config.yaml
head_dim: 32
rope_fraction: 1.0
parallel_block: false
init_std_qkv: 0.0297
optimizer: "soap_variant"
warmup_steps: 88
decay_shape: "linear"
batch_tokens: 32768
max_seq_len: 1024
Each number is 500 + 50 x the weight over its row's rms, rounded and kept within 0 to 999. Layers, rows and columns count from 0. Numbers have three digits each. The size before them is the row's rms in percent of the matrix's.

# layer 2 MLP down, 256x1024, rms 0.0425, rows 0-213, columns 448-511
101:486450475502535485542483474473506432595533516533511445471451496533473470489539508428478492548557623472596483521542491530508469528464391517550461474485566434529506516413423561486419527517465441
100:425511451545505605468434458493419428629421527478496451570415534549485510543454497500515519501520482478492517522432407557467488492511475500428552405454558476505491504559561504662465490584483559
101:545531541501522578449498443467458485517492494491463440458561524466469390491553576473523553468402463466459513457472482470458511483440481554459548561569568545493522493452535484581616445476595501
100:511481505462526524601505542576455495534431487571546489478523520437499513519544567479397450517474497462523470480467430501445521422548453490425626539517463572457567581486561560524550520568545600
100:470524517496481509489460444539580390462533490414568376468506511464524445519482544413573422492385527525401543470451430568425602486505397523484457452502668428525477469508469463587615463507441481
097:543528499515504497465615409447451539469507485487432450558564463470506518513493480587528565483479511478506397503417479385471554400483487483491484589510528501391568548569456421519374577553493495
104:469483523568427465534486534394504537558611539404554483477549553536502555568543457559544560522506531399454439503619447516478438469434552471518380443560478575461425533458416493471488513546462517
096:521515537518549508512585529482476476450529465578559464543497452577455625439431526545467398449530472661409482416430436606512471480527610540622564474411536505521510509450439501491507482518493536
095:565481493507546472526586524521561581476571542557474504505436491454554575532424428501512546558556593560451485519535569512520461557472515440460436463452496496565611440453629460418497447633585461
098:477601543507541476541595455538472555517443428456438408536482468478482413481533485511547444525464430532464477546515472433500536474498421515521610423420517562465570485511493553465492483514520532
097:513459518531499475460462535527518505536526651441452472478549539404516441511548452472518556465407567493482465507451483532442570510471522490498543484445506485478505555526491397577527568509573555
100:483501515424501497483473465579522457467484472378533501548585501488498537589480590477492507553488546556557527632444534509531485441506404485516428589464580431464583448495512463446584493473533544
104:484502543476520458582499502505550482460482434507491518547461515482413478573505615524500502466528505426512637480414498575548545471539559430552532420401443511478531512543479494499434534445520478
096:488457523487478478466457437541557461536574515528479445477480461511593540512480545436439400463519480585512516517510602493553416574505523501500525489450373536521438447574600501434469606571463495
100:528505470519532483548522496491516407542574575457460410577628530591534496478561560554522525483478556545606486450466550541504529551551547474492481493494590425526523402495514510413486590371582461
096:479542531545470551463519518531522518572492470474529546457472435427490527484415449376437449598525512517516512505575427482521593448568523479489526440461547554422523556540500431474495515476609578
103:543510439584509371459550554528528426505516442493368525572427450468463484565471442553475491437508446542510525485557435495486483440454443491488499413521435423473607539537539461541474531568549447
103:456494519528466524532403482601455467527544508542577596502592615508494441487543535500429566551557508595583490451349524459494482556465552493556409474497492511463480597481557470516466590540522558
111:474598502542487493445466434442446592597467491535512436513466442502411528510429416490550509513482456546477499569506449480501552442544493438533557546508581501504565528429493454582491507401465546
100:497580516434527454599570492505548606404506553489533534510533565473471484595426440527457483592481517515561435579566539581371487473496483424448598549498513575531409584458523542511536509535462507
096:498478511499478439475530470535447572623568561490522531559444475545440507495558540501576453478458580607472530460516513474513410520528494529541555525508523466478430401517527593514536508451472534
102:522503439454578483584485541512434540488491471407436509439426535455487547560466462478467470476477592437539503566490512540531390525529546518504612442553549468455509558418399523476478527540480433
107:489499416567634511501455530518477575553452535480447485537393543536472503441534454587497482361449485474436371412482556528569432560429500440547443570489542577572503511500474430522517499456560549
102:491498460565456501540450542584552610528561607506573560401469472530473469512433519565522459518509525569469452425510489484566554537517552487392471502450527489529483539563540517398447484525583567
092:512560501556414521473501453497552527460495452424496534418611516500471471561537483538436453567496568436520518473487446477549491529340490462585580587492476580422370454540565430610610472580507563
103:432513484503571477438486521561467629572471514464407420432454477461554512629470516553502428508517488458429435524471504492570388544608511412502494558415622460525520542541516567531558480446468481
096:468505576450466487526431495599466507628578401505507562489517487469476468520646507555495520444451438506507569535379517518635400512445451470515478553505495458447494420471483563529474548511455492
102:455510487520548483546450532436504425578477494403540398563391521507499485431470501499483495534442500531542493533465507474490420583468569554567540513484482501462553510435520517526573613437527576
109:436455506503428515504557512543584507571449466454475468580377496550504439488556440529565538470561436386439543447473533527471428509516442536521477542487534480599464433520565506576499550522503588
099:509482564443499508553462457483548425523502531565526460470407527456433529512569420491528477546473642587540466421537497442510533504512572433583480525606417653431550420601448527408559520535464477
102:514506454470511560516451456567520495466513482557427478555510496391510478488488548572495447471519456547454505503544517492522467530417556502588400460563421511461414522522448507509634508422490447
102:545529431523514478544649543484504519574489467505465504491491502455490438535454530544478465561459429401589508473503442507475495447487523546468531487467495581464464513504546441535440476571437477
104:520508525425467476520571485406416528471482450452565593445387452435451521482476514510471440515397363474582530610524517494507548509479561545449566562453535517582484562460548470517461460465479483
101:460518592509512366484483537507442356616539528512533419510457541476476513521403479475640464420469445399523474475479529487478504493562528527440541458433465605470578450524459463565497561545579481
096:490450476538497473475430484594569462495527554545483495534533520484533580478462504614495499548498475531454474450546446547522346479559513511584484481549480550577511539509555527543461568471567480
097:459549434475447457486647470555507453569486462447483536484483471512501574500508533458556589457509543559538497504508457469432491554500423515513337543444437548510454495425501480497507581495497492
093:528524553457405535529505487545491415624583457505480522566511496485376533541535506453429544494439486533458579593496483460531488495521412493448487545499458577514507511417472451637548537466471471
102:551523577586576440454569504499469424515471500451528473442522506537563555507411462554527447526603511528420552496396532490546426503509527478554552438457482544500514574468533589552465500424595518
102:417582481443378484493438448461523525431506480502483434485497440523554457506580442535526513540397596544455474557457543532613461548491505471486605585422547440460476526563542516460506498436424459
100:466457444535501434497430480518514574426508560487487516468496436529385482429512526495487467497440427506462475690498488505446416495513506533488501501552501576457485490492481521409460435517536484
097:489488554547496624432487553503556532461460562505509429516406456456456536541520415548531533429503510616426503556454528521462471522489521534550415532519526508584489538600505611592603520565521479
099:455486393473491557509431541532541564536538381475461435444495468538503495466501457485524454533496510530496511506418515482477495522507418454535547407482453508492492510487468512533593505580500471
097:584541374523432432505496485485513479539474350505516419391542500533385461533454501525460485500559564539553539542538428581461453432440568602608399497551568513494498502437541513514462407439520485
102:513473424618445513463584535478509495493486475550514514373504432402531579642521424481538471458512580569442492455538552507463479520494528585587475452443552431505551524511394602489434529512575446
103:551509476542470437555525529530553600470512407526434549484380463521495497488463586599472415471453482417500483478442424459548434523579484562484439515569498429497509514559508536448506504516456436
096:487552541472432511535498491528503549522505496536443455558525522570399561531428559480482453442390528513472492469498584557583478475588457520563461469500523446477399585438497567516531460501450696
101:546481511447468504497487543444499473497486532555451573498590520436469473500497488475468486480431499478528493424577479513532601519472509543488517510514485499529531524507494559513510455544582512
099:449476461477451475520420432483429519390474541555510395558557477525449470447592585506529587386496441548557459521478560631548468528535518419419503447510634477488490485477535568531540541502449549
104:442530464428453473477559512635512448430477499506535519494450459527485565530491402571473542575490576510534513489491443539457460535444594461500527464444432517510552533612514474515567514489422480
103:461494578469584444558453505477479449482448528520589498477547504496476436490588586428579512451552545533537494429563450569465373560453568565512591552574467440467493521531490624427510454453387503
100:481491448500491484487585441576515597586546487531504529479572493521474399547477539534527437449548460612486438474493506523472458531423512422404697463537582430454462486402512532506516535571532574
094:537508388525536450500426486508445519417502488534561470479579491476508525469544433554591354450541460527483469475509510519401472448481533436513451455572525471483498487465436474562584540477440431
096:546523565530452629486545544459490550489419471510490465448472493482466474564442496560496450569469489456543474454533465482527510521602566419490457541485475420488486495518527512492478422541616464
104:458519502570538462456549523560508529456549585525515556465541435383485431524425576458527458521564605398523467604580443538537589450537617459600512507451590504399501468487503480489456554545587450
102:489612377454496489537621492499605564472498583634501563514573473469481551513406477500545513557527477445623521428551414532481520587484603463588419470403466468483495500584471476360538473408541492
097:447528469515470500419488531493522512437550418473548459530556447579541418478480550509500484470513456556512449443468512430583519496506546558509532463511531533573545578487444541565419572412485499
102:492511558555611550503518565599548506536443564492480527412583374488589525534472501508461511491538509530512511412453617539455456550471519516516503522399508513471397471519491527540579507464512464
097:436503459455408417499597399490505518463524534450530501548526559495528449486550493519527470479421638501543585547541487483553449519580475474393566537461462522523445488496598562407420561494571415
094:440476557526519583563556448523385609504521513523366537468507511426402467517431509452487478593545485497581522480447513483510511470493541527466530472481595563522500484482590545488573524470499448
097:464449558512523505575523473475471586405429542501487370579510516510577539495563544456450390475573524576506517427444441514481472414514467437435437440582498515474561529429502558491540476463512507
099:514550540574440399496478597476421581530522540466528560557533490524465507399535499485530471508424481471486557479552436514460506452517456579430515538490496581499410465643532520493507511513599607
106:467441504490542565499614532537399554564497430497430528587585467512511472529528472490454531549486386515490401564590533526571518521505519484534485430518558530449441576438492482543361483524517459
097:449450495505448633483478489459498485336492499466516556543580513480570463483456537427485479464524469533461516601533501501563543493595580428541549505480485599468538564450445491460452504486532475
098:492396442573512460536501424481461458558474520579539517433471511448534444521538553449514476483465499465488490586570549449577492527495509479476428509510569518462498517517551466517410566475493532
101:484528468409498514451469556450481459410488611475479482527540448573465528506396471513562536615497421561532512516505498574401582504529531535565524477569536588488420543626487481467602542499499460
099:533457519423409462451525559418447480514505547407496471496466445493503437518460565588506536558550469575591466421466479539495481474525511557547462523483474532591482577470497536428595536531556508
100:485588425583488472524403381479499505511522488520469569465450365536451387536490528478469556520409463501573523548540511548531438475426502563609392543426554521433568484448516491553439537478500501
104:493573392440597606471559462522483458645565559554470483564493591428500517542435578447536587499545447489560569554714476582455469435487547527476524517585516499436478487535455535492559499530570552
102:511530485457492490522519519497461485517565480470464544537494581564443440516434437348496499666466470462529515463471540454462504424545522506455473464499616448537558498526445477491492458527572434
096:540447400552504536412544409460469538491546525482465520511511477526485600534467556531520586487421466486459511463491498467562403474521531603472647438455499533526446405372439413443453548557585435
101:502607558420579483555535468568434462502530493559602366524536530589553497548493590510474563483529527582443558449485479524511418440455417404511540464465608569483521550540510542401554463457456601
097:556526531579528468492445481510496520544542479456525526488489439505509459428518483575497522511443493543448584473580579510538541453558410471487522576450549532550440536462427515410426383583556408
099:427480536587506546525507466536497449482538555523533495471416596470620415463439521553489556519504464501531417573526501384519453593503492562452576488509580534493511569509607439481580540489532444
108:471494439525608485376524596515478534541482531415533464511512443514467442458602467498543441488512500572445519613450574479428533439437499547526549510469620476500565486530465589589475526539551426
101:587444604546570567450476480546483389475555436427520546520482492445560489409470501411547506533489455473550453413482397476383440459517575457465511447518607533487482531482598536524484538517565459
101:465532425438371574419460483480579523659562512612507453383511468458407503596489461568441400483482452559497603463517502463552513466529546459541384525480540500482530491475448560493381438593577553
102:473477516471439571458388397455511525505518441438561490539534519503512510491491477535430567555615403561607484538404608502510494485550534523545650498485401456549560452452443482424446534523565502
090:503504483505526437479510507610536470573501514470440512471549484489483519516540506440584542510555562443575575507452476541516504484415602431609431513476539515475471392452504489534445497519455613
096:518510513479449425581496429605476449490492503495416623543583536570495499509491493474558520509573432500511465474501593536519531436585563553571527461491476535548427606531473447561537456479558587
104:494493447470615565525534453542480504479525553508427542458451528470555512578501463520552553490542564586538475439465425535442489499473469480499479503458575538478516480524387491507396374596564510
102:466477434371550469479589521459436387386472468500604467503523482443472570490445496479512513458523537511545533488534557584542494517469464489421521469610483469564488490464431424444458466533389538
094:546560571403428515490517435538539555474507423568563475461437475549476542438536552549465520572482521401531550516509468464488531456431523474493577560447466508463495516567480492408520452472470478
095:526486449509422466505479495512518560611447406493498409465484449579464483542544493538525451529511555426427504539434446437489451494576494443446574551454528502482493557402469521594506457485438461
104:560511538471539532557487528392525487524479457559483585518415527479505529506526522429515506577397462453481558498532466547449427469509531449465451538371571487465545493575522496532603482530567504
099:522491420445515633500415521570500637545572513470515615531512477591378442537514475505527506473538525502547426474471496467454521515406520506501563419489563511490506509548518569541485533460536533
102:530498505540487421495402487561583478490347469391452635455518608443552504490525488494468409462462462408468435554560479559508487462514517444516487439513516458452546514533515465548519504530503535
107:531470536487518492562557500530487548466490429475551506497522478494442417431520532506569569489512568520510528602524509545426471498446483471422494459426474554481528516469505429505535553487467491
089:570520594440622374494504483467410558455440491453532452538490541463414431551574510508502477511510519484534387391480533430512527565484478479518571420547576623423483571469477509545385453486510537
096:538470435498534554433530521410488594453445466582420451496458394460594458529480597533519471592459571452552530555431555509549536541460529484483445565461513486546538471499538493532528484534547520
102:453532523543509552525499401491449457522535433607474489587489451457483546459394535495501534404501434354482500541546584511459599573517474552420507407502475498534499463466470495454423564473470476
098:478490467470505480512454508483537589503488601437510513498487447497461604480508514546573473559496438445476493432415569503514424495499569564510479476419497422472406430515545472499536498516500439
101:533562517585613465519445557478503376567462538477555464495494494479544496566469512535511505475478591496469613465457510563473443430432486489440478574417448523418506492480469512590483479482551420
095:482524492527574493505459543465562591425484506535572517466453487494464540462511539471485645470510402459475429513568465557516535488476506460483469483455447488492486442507534506599486382524501512
095:540452509586514519523441513425556474519579531484520521421461568497525502475433538505479600448503469529578410530469489456555428514529516433497504461556548436446431429503504496463476519530580524
100:582513550393508518510540603488362548472530554382460400547407560456469448528500576530554411501503446539463523356565432557515450521535482393560555444501522404456578479482474551493564506490560523
101:444486515560490424540511487528504598519482595466518434487466525456560509545491520449490378519542521521551454495519514457415523510455441483510613448420416566501576514466523573400460512566477556
099:458425511438521533483406575519541451558536358460512493486491435483491515529422521489449475461551506454542505362509519489461570511487558484463519512512506561533519461502428501423448467546471525
103:612508584520473612626532444477504593498503472506506473518433455562471548436497562537550491543453514471509485553579550557501529521581578525528508539458570494463485472552567479485486544486513525
095:453495425420544502458489503468510477586508499470575339576532616500453477477527466489407541513493606429455465549469544556498558548585507455489553469497452526448533464496445429539543560504413492
095:480539567508536493468539501424463540503460496406408385403436529493562471491500445497506539492518453582571559538560549421462474475457469543463421510496536577420593468486501435410533461540456472
094:475520484457518462512441521484468607549504572525519524464502538467518497456545432467450527550481454514515598480470501551442405513434491437469529550566487531441506458624517469444535533455518525
093:445496431424617491584493489508508456425531505530508473488539521513599474567469524543482473492513598496473502486558540474531434509515484511483380444544544575542549460453518483479488467511610465
098:498487501527520499583549554518399461456471515474523536475561480489423486454559491553522582468553469542488531532490481550562520485470509513479577481491451480472473512528448516561515495465416547
101:533537463486478478486623494458489512400532508549477467458507451504433485448561546554427441531472391397535416563486528504520519520509548483454510511556488526502493420474493513449564499492551558
099:413464519461461429472441443482587382498417549533501553549452522448388562479421477454474621554504592435456479613427430504466517589486460548490418529464469507481468515591537524571525556381549516
095:439457458416436524533449537488431391336463553466477551455459470511489476435387515554557488468561529513514500520526555477513487545483550570482441461467441425519537514498537503479556510561457563
104:549444520598619495575572516540506487589439610473535473562554493532501464472499461496482503460498551517478517576521461517436401523498476506511428523489450447555420531450547557448481481540560494
107:470452483412550506490397454413543437537523590533470528514565551539490437470472544483441483540444496523542479527496537580535513461416491438468484418283415487493485495578507397485482613459467542
098:518470523507516515563436509391461521587422535397589403562497532581509455500516646527487449555522428534457449460556578472565433635525522539491512581516495597464535507556556521502525611598545571
098:470448559506553457501466426551563562539462449518477418517600480534498455531453553541423457462467560514574527469575440513462556512396478468573502579448479487435443512481511465464600479534561467
097:555591523467453479465547431450518502565580606572519508408534548430567482446525539505499598513483623539477530460457469443479438466465505523406414413541509484397495461448565589361511538455526483
100:514439482506507480466547594540484557518489498435522433487516510503463470454439455567502462497489523459532607491475550473514581498499511484506416514547515423441501581475414497568466534404516612
102:372520456421474481539474478458469529493424512426454512546469442496495505506468482426507488617476525481490439541532491427512456529521498561488508484424536537543568453397481480416421590460450449
100:476474463491544507424637451543545495463624433554555447513543486474486512430481470465460523460528522466565421663551518533454484428527472540454490538501538461487467419513513453499449493503500496
106:519452440530440529587473416458412522479474444538435521552474587384482514456550485564463563526466472520541521504487492524568490533491585438491459408501480459524458557544505552562504500554503506
101:445490438548518486558561434590499523502439536432542554494497509548511462559506467468461487544547539486552424461389541504441521527517496542404470509511512508520435573555478445510584474432514491
102:516533427560511443498450497562525556498465499476409461578505460462543462463442503509485393551431572452541475530542478459478575550489503460500408559489485545503540472499490522541472494536506417
103:501493431512457548529445516504482348534472551470500494427308435427549526534550548479492379562495601540507495469557548475564506510451495542553366532504535484559554491504458400556436497426554495
095:639523462458488464476475518441450572494494516548438419467457518460462522583480530521575586539545535378456457531554453539477475424493443498544432540480524432576510467512419488502495521535513479
105:444469534466454566554527513512570593559482491526520549518423488448496512530482518446519501516405518362532434443485515498571465575478573537479507539437519514467378457580501489462485482467543559
104:615565537470461486583540553532500469525487528518466572506478513477603456559542469497459453420541570484453446629500531512411474523601589586492447613545497477478465472569605458485473447437536478
096:477584482592615482548609509538504554525501502492550503540565574466462567449501538402472475463466535460510483598409491491521520533461532450467583421497504496419482524570510455471482476623532355
094:558519488505498498504511481542478462355499458595521519520442472611450485509419561513528527520458546647473496450513407491516515467529509458469459425505519534563434493501429541552584569445520442
100:544511537460423538593464486517548483539470524481459497555552552571526591554497563535431514470444454550537536427438530538495537533534430414409638582382448495529535472524432569529407503515462566
106:478441559456501434505527529452573467462459487419460539583482519495448541481470501525476513558459470435558589461567566521513483482440447490495567465537607534464525499494376444563454527546544530
097:548443560474511453522552560446434559456535500561562474459477535494553559482509457528483550591556467457566476495546453430525438494487574526460475530531503524517531438591446614549448444501486448
100:482490478490501526580480536485458514542519471472526502575454436500475541534479573445459565621486519430563513530441458524437500489452513474456555421520481447540506509456458480414478498578521431
095:505523538523492467564473466465405473603488539527441501428538505594518510596455487467581550497605536483497564504546491531410489450560453436506550489460548416541490454513456568494442538532534459
102:464450496456533485516489527481494539436553496475404485616529564554454489552518473499545430518475422377485480477587518434525583540398483631511525341435358561450502503469551482478482522518491450
098:575483469462530580507417512613368545552529468543578509531546450496516451494562394591601535522414406514447567531431540453625512544500494450549504498556577466522397452420521397489522543544499453
094:460473510494508444519518518560482501469538392486499489469519557484544450513557482459573511529529527505469541547449440434414481459478518433567500528535447528471462566537577536465486458528559585
097:494472311480463574476559520454528557550476567505420587459446502518460535432387539466555588481448477553510569491515362538510488507508590546462475437569484485569489406548438529516479594486414515
105:484487432532634463494486491471575448386462422455537567512399530429473521557490558596535464451534510517536446601467522421437450499437523461565469495490473564417448500526519485494497430602532569
103:558459458431543492460500512404526406462412464538467512471591480496574456437539510478469490576592521449510454449534488499518526466425391582568570445561523441504535464506448414469431451481515534
101:512496535528512515547484489529514497423468508486417523443527462515517464375550532520522502456447498495381526509403490479472456526483486530471389603515488515559477537437597440458548550526457433
104:534484537533520511446495522474483524538469445442495512415477441488554584622518470498451509479446545525445474543470560525521434420496529547446530473479480555355573576579464430503517557497501528
101:516485522558519552514483437444460559492449588542551505453538498560471503487443529423511550474478511553435477530492501552503501497484519499546474555509476516470514524447506544495483452547547514
098:467456443479412469481545506521513496623483543485471560513469472460477458407606507519526555468514581510426444481476548455535478441519496472432487498544451512492519425494538436434503445530495529
100:546564568441436511508521454510488477542461525434474513464343484482575483494416547531509476474540473479488523521550471431454522581483416494514521486529406530544498567429459463560564552520553491
104:484597497487476522511496488484565572535424465516539497502536400459574489519395498507551488401440512411456468466464462510556537399417425426550500516498549618486554487508576507506555424465574498
100:523575468519459509407452473426491440476534455497460460565538488452447499505492560491471577482560472454479524518516510468502482586471492550546445535469579416527588492605486489550530491525548512
099:464563461542566469417444497536491615521514506467453507527455478534555492583465442554517488575583393539514516527526525484526566472549514434428392621496515434437588504577518476537517427452371533
092:475508452602402615558419537463488540451508422574500537497597492525499522465422515497522537421375600511517562382471474526454611474513519580496529501491507502547425526524612503415439571565468512
100:376520527547569570413502481556424562434476549526509532480567502397529519522550482554525523473522517499569502417380470433563473487501515553490539435485537556459418569478446503504549457527492513
103:499515537445605570553478560429390537518495429504611540517353587515595493527527408463488410401579472528403457605455501542478440536582352521558487563528490415427573530490473471582414583603546571
098:481490557545479536566464463480492427499582518478557507523428495398491578582510540594477485465466465512480526517490505501505556413581525516626471465509548499483485559538423441509517466433456506
105:453484493485586562478585482552508523425528534523552488493402437521525495493459449499460527413532471503456512448571517442484538483373523441497460660578459535423521548422596535508437510454471483
106:508467535514523427519508504451456557486505581549580463493524573489553535446576450494521538522502507528568476496528484530504568389498523477515499429554507460458454577518496465477419442470538473
097:524522495509450498472555460506466539430544541472465583537385514516551474515518488434546488446519532463525547502546533560610465480448545470411562517430485408536444458475418470498577486457462515
092:479369515491459426474549525514495462523472594449425484512463558503431513442436516489480504486475493512475494518518497557399497464516416472538427560531491484437538477442469483542530483471447464
098:559561510521509523528446495484490546464510518516480494499517492497517454539459491548513487424469411436557484515578423502511461453605439424459486524532526587612547504533551514465470504582520514
101:594423489571423531485493555560472599536581456586531521581455464474504468510464497504410428515548484434535546525579447469504589488543487561550541465528604421501393480511453503505527425527424556
096:470524550474473532532567486499458426539449602392416415500549540440555576428409539403462462511546476537468525430487486607403394489470420544477458472536525460452495505411525465486477445518527595
103:547530389524519541469501500595426481492449518439472423453568583418479468538474477516507603453493506545521538498438546551457513489499653547462438535517441498436464486499558523496537422501422488
101:484526545580510534504486503486554442451619518481393438473459504531466522502475465519526454495479560492452513472487537461546538467521508482535469548471440476466470410488506519647513509526452433
104:508523510488508499528466488533519482450481590494563482447549584502599518548468462416514578492506488608573590479536580576512466479515418549520377438394468554513470575509502504443570488424528458
105:495470461574538489468485476567517563512592479502592392579400521475513427561464529557517446580613489412431558412446522640437515473444463578529497489526461502482414511569518526616562617508577448
103:391429559545486503563422498491425509458488465486514556472418434619587453512446475459491499584464453385366497510517552497521472491493471456569500556647490530572467485451465506519451580497368535
101:500534511549473502479501506544466443466498477508506528525529394507423378608510513498495513551548595421499539524404598503513518480458507467514465481471529485485504522520637602509474470528498470
102:605480435503483479564470503571478599578522527525507514572487500491480539481484547424493402516435513476485422496507517537453496540461526493490549436538485565505506477517482561496455505493550498
095:453501395510459434482523469501576507509502562518490478446481458493428520376466642530505437551450527437488466592539464417460497464488536537538472505559453624454531556498499557503489464440576492
103:565453507487479391484470478495494423414543506513502448502477477515529507519581464452478544570528555467460505549489467501462422496583489549507515493472475544450439495482475461551491443411478510
099:568446478508436535496525548628468498456529462497461398494505565429500502543395466416482479588504588568601491526575549420488434458528559449482535459552478558473447454379537518620443527541513554
103:498509499503483371478433511525482507394458380490498527492507552416467499536448547501478527464408543526466520549532457509524534538560486446481481491541434459486491512562403476545501553480532550
105:431392451483504518531482471470512502507441517516505478524586468416457544602502529403487403584479503575425480426507557518519452595457521493508488511474560500523469550412407534563505638522518492
094:480525464565450603465476483482452530550526538513499509546490473472478498484546514474522498541451440450503441586461534455545451442540498518546540545486482360531488503487521519525482558439562439
096:482574473501521568573522438489579454497540475481543487493550448549444560414434421420468603493517581445454541463601551484531521532554528445468595508390420504597533471454515480388484465427512507
097:565486593528435511497488502428507455548522466450502461415530496554523488575559508533471484553556398570452461450458434413505468469482571400417624490506423601476555543545569632494514472430392580
096:520505488545492464530473451481640541512450592502484544459462575423368541521543441538469408484537475420427583487535540429481474493504506577516579595541412584482446504483506518551444630541375468
099:519516472506448508472391499555456438523464492480413535512479438450363419546539552533450436477457517534523519536485593567553467504524559526493415431556379519586458463476540374487528484519413445
100:535487473641520574448465524569477496501493553520449453475484554532443543450550446554484528436511526578481428440540501546499439539551481487565478533519477430516420528468523459588515511588425474
092:569473467455389551468444520497435580521562437431502396422485528452511470506511482511500619447480522404499491475548473421452450475525533447487414415544519501428566531431526502564387484548481546
103:509494580437589482465516464517428558499541494574615525489508502537573477524506475542532530448516477480424517536503562549579503520531561486442496596393514420495481508517482530530513479463646489
099:507523487403395503481468463572559367634472506507549433567475556582390534525563492494440535546600494389390605509429493497536451539426414522474421515521424574481479470563460517563552637455457545
100:574465597485412525485498506464470395537514556489482499556498485488536533575507463534558509483542554508532487572492418496541508516495490507512524513550575425481537515449544548491449551517522487
094:457537541451515439442508492524571414419441499516483542428466447594573507501533551515495488422448537560533536554495453574440538498503512541546471555495552503460461495504587443464509439526461478
100:460502477518507472534441463536443638449527554508500538501529517427495522565510516505523583433452497558460488475450470483483506521495453477450356479488545537438518450543455451362573519523449528
103:530540576566408445441529509447572498553580494389517472542496561489471422394516428519448465490444497483495577515551398532516504462537460424535560443524478400555514558575504570492460476436463463
100:486512458566489497504374547517524482547493529524502514516463473449458581494438538476487553517475468535584469457600489411482451475491587570503594490508391495416418532474575450524498539463466478
098:520485518475452490509526466427465513349424512513550418554589449612557423545567438496484500533515462573529478455482486481439433479515470437512520533426415539531483505457533524549557525441584447
097:493468493546479589484630474543550517453498481489504585439563464529565494541484586472535536469600501455479504511423536510578554464503541451468564439468538553560476448582507449435517446499594434
099:490503540454615573555454542459495515490506556551447551476446486426443544512420581448492500529514494542400463471461631498519511514500602451484462537460419431526444539565426460457431565442471491
099:493513553503570457452450462542463468520500554483501533536466562491617470473500470503530461446541466614561519428550426465490500610509526425441490435449613476574508493507448465516511518471605424
104:438497474450539518553587489503514559487502494479494409449511405511594534522511476518522539437523499486540516526485554555533574512449508489518513419504461549550490533464612605631507520551486446
103:429537473489545468473520443525462459582469492494547521483450564531561483471505487535534509551473457453477511521426423476604429500471403447529495422525523553444506585460385518517535524478374513
100:487414565520481455460513505499457418509526575518419541509449532532501510524490633556474527460510456499475441569516507434543420583455507522584438418519496455529560364472439502480362502554539474
101:521561475454404509531499514431497448494456429423620438418545546400463387479464507492458527596438428476460503436454447445477597374492563497451539535567508446548478423519510528565592524446459449
104:406507612533511405479464487538455414486454509584447578485591530553396495568534536534530468445495471547483424440362453619545442522503572539538446485559513492557487534535374445417530538525540550
107:465488624506514623438536463497577439470506442491453393543437582530455483445559533560443489550438528597516550593425571537503513491523498486478453501500576541452480479495523536568644513499496477
096:564522414502411496579555494618512453566548553529522470547401559494478506394442558428513440543406527409509525506451516521469525465461469501457424490507478501447512507533403508548456483497516501
094:587526477497572495573451560486526425573471524591552551426365561478508559499514542495481448513524543375449542491502541500473419404503452437510378594495457492467491503529392446541380510518492518
102:488500537518504485485587522490475548473503501439581432528505542436517555541551452551465491536472494526462476429433559582420491516498389546580581571495498426483526527479510576539378545497470476
100:516475539467469509539406485540483530471532458557493480569521543485487499429475466464518566416540515450449538447493516439434438441526444444461629488443521505504493481421502460501525477472496418
108:526509519521579538511507513519484569509522461512553419488502544498538401507525473428660567451549474530502532447491476482455495490500483507431564547450435526443474490584525528550554556453448488
102:443551519492418470499474458470468454536518572608473446435450536546605481402529470469614576447494450552495462483423430531489524479561520525548455495541483468423454509457543500509624462517519489
094:398555555599515536530478523496457439591505537518461480557467532550588509491504540496570514559440426616619458500437511531476478550387543529416472437512569481522513452397534496537517559456395501
097:448468478477494428492498522522581473546490485429418517510540502498420493503503390493517435540468562522494553523545559375529509413468491385522627496407551564520490488517547504458523533377600529
103:425426522522448475468579585395511529443495452466475547403462557408442522568466514675553478506581516456456489511470420577495458496530468473449578583544475456574523463513503485449418524573560455
103:453446449483499546507606488451487458467506512418437497589464507490495492494457459609526543403467545568512467444447412538443451559463465526495485511471443565502501422423494498560671550441337488
096:472514491512529540497551484503464509432542480490563533572481521495545391561421493516488465556527531484571502492480442483496450521522522517522528539566502472505537539495595472511529628546477501
108:471481544511517579410489574589527409528455483526604564506441536523530497463452516471441486509510398597511456407511551557549446466495488504474467385442492502441484619490440554436501566457528534
100:487562485502462477634514457483502503462444527483469559503567453451518553475442545388602445597512525536548481502603632374456507439520510509545425537457444544568482457484557466418499463458507428
105:581491514387539552458461501483519518495556470544517495512519522515449491519530433561484575473557401395572574521481564489530451472432499473520457479447527536444489510548473428452576474430495491
095:475561453500555510559503532531631447558438537465541460589508568419541455480498472455466508422633450441365461510528468465507451468517475517464402518400447478542490457545516358548522620513509413
099:556531518540536469515526490533559474481581483457481538411460516450512531507530527536559512472543631557491512494517471502524503469547500520520446446458446530506577560490592459513524431504478467
105:465496482481480431497446537528485603534535536420519512464558497534509566539445525467463525436529524500540534573464482533529445534371597492567433551463437575462447471566434393554548517461437462
094:485581559462507439458470537519453431435542575523473532527424436532524498553519517632488528564518404424479445509492486457519540463372530495498545527486511435521543430507490490462518432459483451
100:396471468540491477528422524516547505549533596459577473459417446475471402482449538543437522492458432492469506451480475524471506537454457428472462479536478481487455559600412426572525528542421511
099:480508582544447469464394462563529484533521477505526430600488447522574492556487433483635463484519571626552561445540481499505519477579516420454412578448430405460511548533542589486545513443529504
101:529503393481604447470474492495475505459512653481517550559583472472536476571525501440491557530453471502458424536481531585475505491367465399589384471532503454509560549543482497407418403565592490
106:458491529404568454491467463528473432506469475488442495540498510408527573598439525513459602563527446521599493540396516591421448426504529445499495439495471467400468531554427587514581501430547536
102:488526538506450580510475503501446546570470488572546482482515486491532461555573482457484401541463473573496515396486509487549462496433540458542562511485551610504577529462565535433576542499552570
094:389509555488481558489490545551483455558444375523480474502372490492429550532411450548413448512451538495441525489549506433502427444514490482562510427541626366561543487478400574433523498512472509
102:504544570540492364498546528581470515559518416535501489430565502399584521467494530496499462510498518616514497471411497503487478541458520470485485465504570456410532530438478476504574458577470471